Part of a small language model's weights.
Size: width 256, vocabulary 1024, 9.65M parameters.
Architecture: rotary positions, no biases in attention or MLP, untied embeddings, gated attention, LayerScale, capped logits.
Training: a variant of Muon for these matrices, 679M tokens, 10358 steps.
Each number is 128 + 24 x the weight over its row's rms, rounded and kept within 0 to 255. Layers, rows and columns count from 0. The size above them is the row's rms in percent of the matrix's.

# layer 4 MLP up, 1024x256, rms 0.151, rows 734-758, columns 128-191
size [108  94  95 103  95 100 109  89 110 103 104  81  86 111  92  93  93  82  99  93 106 112 105  95 102]
[[101 134 144 158 124  97 120 116 110 167 115 138 121 117 146 152 116 140 105 132 151 162  89 120 134  85 119 147 122 114 144 125 132 114 124  86 132 127 115 168 134 117 133 156 101 193 115 115 115 175 100 158 104 122 131 122  88 102 117 130 166 104 143 139]
 [ 95  94 120 153  94 125 146 109 138 141 131 149 137 121 103 147 189 127 161 130  69 135 140 140 140 152 142 119 111 130 110 130 110 126 157 119 113 123 110 136 153 125 119 156 116 135 161 126 137 115 163 137 138 131 105 144 104  94 141 155 118 116 126 125]
 [168 106 172 114 162 112 134 149 139 118 125 104 101 127 122 168 124 140 138 164 120 115 129 150 115 134 103 201 150 122 130 148 161 169 136 135 137 129 130 122 105 136 148 129 113 132 130 155 140 124 136 158 111 132 117 119 133 136 147 147 111 120 132  94]
 [109 129 173 121 100 153 138 127 167 141 109 121 109 140 102 144 146 126 131  98 134 153 142 140 123 111 154 119 151 124 106  96 105 127 137 111 130 151 111 144 128  90 123 135 131 131 132 113 113  76 108 150  42  94 159 110  98  66 153 146 127 128 126 176]
 [121 105 161 154 185 173 159 164 147 134 108 110 123  94 121 149  98 107 159 139 156 162 140 112 177 128 153 132 135 123 124 163 152 143 124 168 111 133  88 136 143 154 127 145 103 103 132 122 202 133 130 122 145 105 158 157  96 105 103 133  71 144 148 128]
 [153 150 135 132 115 126 175 107 124 111 142 133 122 151 124 129  86 154 138  97 143 168 130 100 113 131 158  94 164 135 134 109 112 108 108 128 107 157 138 139  99 103  87 126 155  92 125 126 124 149 154  99 134 134 179 101 172  96 157 178 115 130 146 165]
 [139 144 149 103 104 107 121  96  71 160  90 116  97 135  82 167 141 113 146  64 115 113 119 125 122  91 140 105 118 169  83 137 133 134 116 120 121 101 110  86 117 140  92 128 137  82 114 131 131  99 121 111 122 119 136  81 116 149 125 149 166 135 115 140]
 [149 151 108 116 142  92 144 181 163 139 157 156 153 122  95 138  77 104  95 147 157 148 115 113 130 127 138  93 138 140 106 111 151 132 137 101  79 124 174 164 121 163 123 168 107 129 108 152 108 107 150 136 134 130 116 147 178 128 102 166 125  94 160 165]
 [161 116 151 124 121 181 118 121 117 125 136  94 102  95 143 128 133 141 123 186 149 119 134 141 163  84 138 145 134 128 134  95 114 113  52 162 155 133 135 178  90 102 109 136 151 134 159 104 155  97  92 110 136 122 111 103 105  79 140 126 143  75 116 132]
 [134 109 129 122  75 130 147 134 123 126 116 136  95 125 121  78  82 133 137 196 104 141 116 149  89 141 159 173 113 115 117 120 133 152 139 131 162 121  97 152 134 114  52 115 133 149 137 121 109  93 134  89 169 129 128 108 149 124 160 156 140 120 108  87]
 [117 162 130 145  87  85 121 170 110 103 144 109 107  99 130 150 162 148 106  83 123 116 115 159 142 122 131 126 117 111  45 142 133 100 130 103 114  86 122 137  97 153  85 110 109 165 121 111 143 129 128  97 140 108 123 125 106 113 130 150 110 116 118 155]
 [ 98 150 120 146 111 144 157 120 138 173 133 130 103 178 169 128 136 118 154  72  91 176 162 116 119 129 152 136 105 119 103 145 118 126 135 156 160 149 161 135 124 142 122 146 127 125 113 122 113 134 145 132 123  77 131 144  91 165 158 140 138 163 147 106]
 [139 135  89  88 171 139 127  77 125 119 117 101 115 139 122 121 121 105 124 122 150 114 136 155 116 144 142  99 134 145  72 129 121 117 102 110 128 126 115 166  70 109 138 125 124 132 149 136 117 151 142 148 122 129 131 129 149 141 120 156  70 143 152 140]
 [140 175 168 109  79 131  64  99 131 162 179 153  88 133 118 121 145 120 169 135 159 125 152 133 166 115 129 118 106 135 148  94 151 101 162 112  99 121 124 134 130 144 101 143 160 125 138 164  79 107 137 118 165 142  92 117 128 116 163 154 158 108 175 130]
 [111 156 136 156 129 107 115 131 103 127 156 154 132 105 106 110 119 136 121  74 163 105 114 199 101  84 140 119 131 171 150 148 147 121 147  96  96 152  92 119 147 117 150 140 110 116 136 135 131  78 167 153 136 109 105 156 120 104 165 135 168 114  89 159]
 [136 148 122  90 115  66 179 137 108 160 146 152 108 131 113 110 122  72 137 113 134 131 166 194 121 133 129 109  92 150 150 110 175 137 133 117 110  83 143 154  97 120 144 120 113 128 137 131 127 151 105 110  92 111 110 123 135 126 142 133 155  83 136 115]
 [168 118 117  86 170  74 175 123 162 106 143 146 114  77 145 126 111 142 124 167 147 125 137 102 105 107 174 151 125  97 132 162 139 131 165  96 122 127 134  97 106 135 141 136 143 157 149 143 124 122 120 154 154  95 114  85  88 177 145  86 121 142 122 139]
 [101 119 138 146 158 165 104 167 140  93  97 154 114 142 149 130 117 105 115 131 146 150 117 176  88 113 151 120 128 103 125 105 111  59 126 181 130 129 147 162 129 152 145 140 114 136 134 132 101 115 144 130 135 107 123 143 130 101 153 162 168 114  90 103]
 [118 122 154 144 103 119 151 199 131 147 120 161 132 170 130 134 122 110 162 105 104 132 123 131 107 113 158 116 127 143 134 125 106 109 137 160 134 116 151  97 131 148 124 116 157 138 131 125 104 128 132 157 141 115 128 119  92 127  97 165 170 118 165 118]
 [157 104 141 147 158 109 152 125 144 139 103 145 130  84 124 130 171 110 135 126 121 139 107 112 158 124 153 111 101 135 120 121 133 101  84 105 175 133 164  92 158  83 123 106  99 102 158 146  93 100 131 132  94 110 150 138 103 133 122 137 195 121  90 134]
 [118 124 125 168 129 184 206 147  96 156 137 178 110 114 109 114 133 163 129 170 150 152 109  70 120 135 155 150 142 152 145 161 114 163 168 114 137 124 119 119 105 135 166  76 100 130 114 162 107 104 121 132  81 101 109 121 115 131 117 148 131 124 131 110]
 [104 103 114 139  99 106  98 133 109 120 132 115 150  88 134  92 126 115 146 153 119 103 112 133 106 101 118  76 151 126  95 130 158 103 125 105 124  83 135 176 145 140 171 137 144 139 154 173 108 124 113 105 178 149 149 149 145 167 141 162 142  68 131 159]
 [135 102 137 117 174 136 140  69 124 123 156 171 123 136 110 130 151 119 133 159 142 131 125 108 109 150 153 175  88 133 171 114 123 125 119 119 114  68 187  96 116 134 136 129 115  91 159 121 128 137 145 119 138 124 109 164 164 145 137 154 137 153 120 181]
 [145 139 119 182 115  95 129 144 115 143 154 137  91 150 139 161 128 154 123 103 121 135 159 144  94 157 118 127 109 143 137 120 105 123 128 180 125 144 110  78  99 175  95 155 166  85 153 106 140 102 151 100 168 108 133  82 152 120 120 119 149 119 159 145]
 [137 132  62 128 128 141 128 138 117  96  94 123 119 120 119 104 103 138 152 115 117 157 116 175 131 185 127 143 170 128 123 172 128 163 134 188 121  96 143  98 168 120 166 123 124 110  90 135 118  99 124  99 129 111 174 140 101  99 120 132 148 118 149 132]]
# layer 4 MLP down (transposed), 1024x256, rms 0.0757, rows 734-757, columns 128-191
size [109  94  92 100 105 101 102  91 105 108 117  83  82 109  86 100  98 107 101  93 106 101 106  94]
[[ 55 119 135 142 112  93  88 115  93 105 121 152 129  85 181 177 116 143  93 139 125 149 128 134 132 125 141 119 125  89 109 156 153 116 146 125 106 123 152 138 137 148  98 105 168 129 205 121 130 128 119 150  92 121 135 122 116 114 111 116 118 132 165 120]
 [118 102 163 137 130 117 152 102 124 118 135 138 125 108 106 128 136 136 118 162 127 108 127 109 117  85  75  98 122 126 167 139 122  93 122 161 115 147 164  92 123 138 122 124  84 136  99 104  95 133 100  78 151 143  90 109 115 149 170 146 127 150 118 160]
 [129  99  89  83 127  89 115 161 152 119 117 149 124 109 103 141  83 147 121 139 114 104 122 162 115 113 150  89 115 141  96 119 102 108 129  98 157 132  88 118 105 108 144 174 135  97 131 116 144 137 147 112 127 108 104 118 163  95 103 113 140 133 163 116]
 [129  95 181  90 152 105 156 112 104 104 121 135 140 110 125  94 124 108 124 165 137 141 138 114 178 144  75 130  95 165 133  84 160 107 119 118 105 103 163 106 161 134 153 118 126 139 106 115 125 125 152 149 147 120 146 143 116 120 120 133 123 156 136 187]
 [102 136 103 144 116 134 107  80 121 100 141 162 136 127 118 141  97 140 192 127 107 118 121 132 132 101 126 102  99 177 122 146 130 129 163 112 106 110 116 137 140 142  97 112  89 139 126  88 102 130 134 144 155 153 145  99 178 104 146 129 132 112 160 155]
 [131  89 122 146  92 142 127 169 115 133 184 102 135 104 151 111 180 140 170 160 156 147 105 141 112 113 101 171 117  97 147 162 113 148 166 146 123 113 152 156 180 145 119 130  74 115 154 146  91 115 124 142 120 163  99 155 117 164 100 106 187 114  94  82]
 [135 131 115 147 177 164  99 149 151 133 124 139 144 151 135 120 162 143 167 131 147 121 141 162 127 127 145 144 131 122  98 145  85 161 106 133 119 128 137 191 123 129  98 132 115 160 118 116 143 109 129 143 127 143 178 158 103 145 126 143 113 105 145 138]
 [ 92 129 134 127 147 167 111 152 147 134 133 133 106 157 141 171 116  91 134 118 111 120 125 141 124  90 144 101 160 106 142 102 165 108 119 102 135 122  66 144 176 125 132 161 176 109 110 123 137 121 128 109 148 102 127 147 128 135 134 146  75 135 131 154]
 [119 123 121  90 131 140 126 164 125 106 138 129 138 117 160 130 158 169 141  69 139 142 132  94 136 157  75  92 134  99  83 139 147 143 142 116  98 130 132 113 139 148 155 129 124 127 118  87 154 147 120 167  66 156 161 138 154 158 136 107 123 130 118 121]
 [143 131 126 142 124 139  92 142 115 102 126 145 146 149 121 104 117 139 112  95 141 142 105 114 155 101 164  97 127 144 127 100 105  87 101 114 135 135  91 117 142 149 134  92 157 144 113 145 121 128 122  93 111 119 135 123 119 163 134 130 147 160  99 109]
 [163 139 137 191 109 129 119 133 161 125 109 142 170 145 128 111 131 144 109  72 153 136 148  99  84 134 153 125 132 118 114 129 132  85 139 132  70 129 127 150 151 133 124 113 166 167  92 109 153  84 120 115 154 114 116 127 106  97 199 120 138 121 134 139]
 [139 161  92 107  90 157 112 119 114 169 127  94 127 121 129 128 145 142 118 135 116  85 135 112  87 142 143 141 107  91 106 142 132 142 111 113 105  59 123 104 106 117  85 112 149 125 140 120 142 180 112 138 120 166 149 130 107 171 133 105 100  82 157 109]
 [163  77 118 120 122 126 148 169 138 180  97 140 136 154 105 131  93  96 114 159 108 126 129 118 101  66 139 150  91 118 148 146 141 155 130 161 112 138 168 111 197 135 124 144 121 104 137 126  82  44  91  84  83 112 169 131  96 105  91  88 112 166 150  91]
 [113 146 163  67 161 111 127 119 156 153 112 111 133 122 149  93 116 119 118  90  96  91 138 142 153 124 145 139 109 120 111 136  95 152 111  91 134 110 125 129 130 171 161 140 145 117  97 125 136 130 130 115 134 125 130 131 124 168 113 101 156  92 146 134]
 [145 146 127 133 131  94 157 167 145 135 110 127 113 128 172 172 145 122 133 179 147 125 137  98 146 152 149  85 120 151 133 112 130 117 129  99 157 128 158 121 132 151 112 160  98 163 108 141 132 129 149 155 151 129 150 100 175 141  87 108 131  93 123 119]
 [185 130 134 107 142 161 143 134 138  99 155 123 137 136 124 163 149 149 136 182 115 123 175  95 137 114 111 150 107 108 125 141  77 141 108 104 125 146  99 142 163 120  93 129 105 121 127 116 113 148 110  95 110 126 127 152 110 122 145 117 126 152 136 145]
 [141 119 113 115 163 124 104  79 130 151 179 137 124 113 153  91 137 114 127 138 136  96 122 151 118  97 118 108 101 156 140 156  99  92 120 138  82 123 133 144  95 162 110 141 132 137 136 126 131 109 128 199 165 161 125 122  80 144  80 136 101 139 159 115]
 [112 151 162 111 144 131 137 128 137 121 127 134 143 141 112 103 167 155 113 129 111 157  89 114 117 126  68 107 140 129 150 183 148 123 127 124 109 128 151 143 121 105  79 118 131 167 158 115 109 137 138 167 129 136 143 134 130  94  63 106 100 140 112 145]
 [113 141 149 109 102 112 107 161 129 125 136 142  85 161 124  85 140 122 109 146 157 143 126 141  95 142 180  56 150 153 156 141 152 155  98 117 112 104 121 158 116 120  94  80 103 106 116 161 151 155  94 128 159 160 130  95 151 127 154  97 134 129 157 114]
 [152 140 122 150 175 175 158 149 101  88 150 101 100 147 148 112 108 100 110 120 103 106 112 153 133  95 170 113 130 119 112 182 119 136 132 102 122 165 140 123 137 148 103 135 125 125 172 150 125 164 144 110 141 102 185 119 137 133 155 128 133 121 103 147]
 [108 117 129  69 133 138 160 122 139  93 114 112 132 106 138 157 138 134  80  48 116 145 125 104 143 151 167 127 144 153 107  97 122  94 159 133 113 133 138 111 141 145  88 161 112 162 126 127 128  88 118 158 123 156 114 122 148 137 172 135 101  79 134 145]
 [144  83 154 134 140 135 133 137 108 111 131 161 132 171 103 132 144 122 128  95 161 109 114  78 105 100 135 134  96 133 107 173 168 114 108 130  87 142 120 110 181 125 124  93 110 154 104 137 112 149 118  94 140 107 130 111 121  69 117 143  83 140 122 164]
 [130 137 154 130  99 133 101 119  98 113 126  84 130 105 113  98 120 168 140  96 106 107 155 147 130 119 124  85 158 126 125 156 136 161 176 161  58 137 119 151 131 118 105 146 130  96 138 136 137 107  98  96  80 112 131 130 144 139 114  94 100 155 172 141]
 [148 106 126 178 112 106 154 131 128 122 131 130 110 135 142 154 145 170 108  51 120 107 155 139 119 123 110 146 118 131 141 154 125  96 152 174 150 129 121 132 114 151 144 135 136 135 126 129 116 120  89 118 139 138 136 102 125 138 107 161 137 179 105 161]]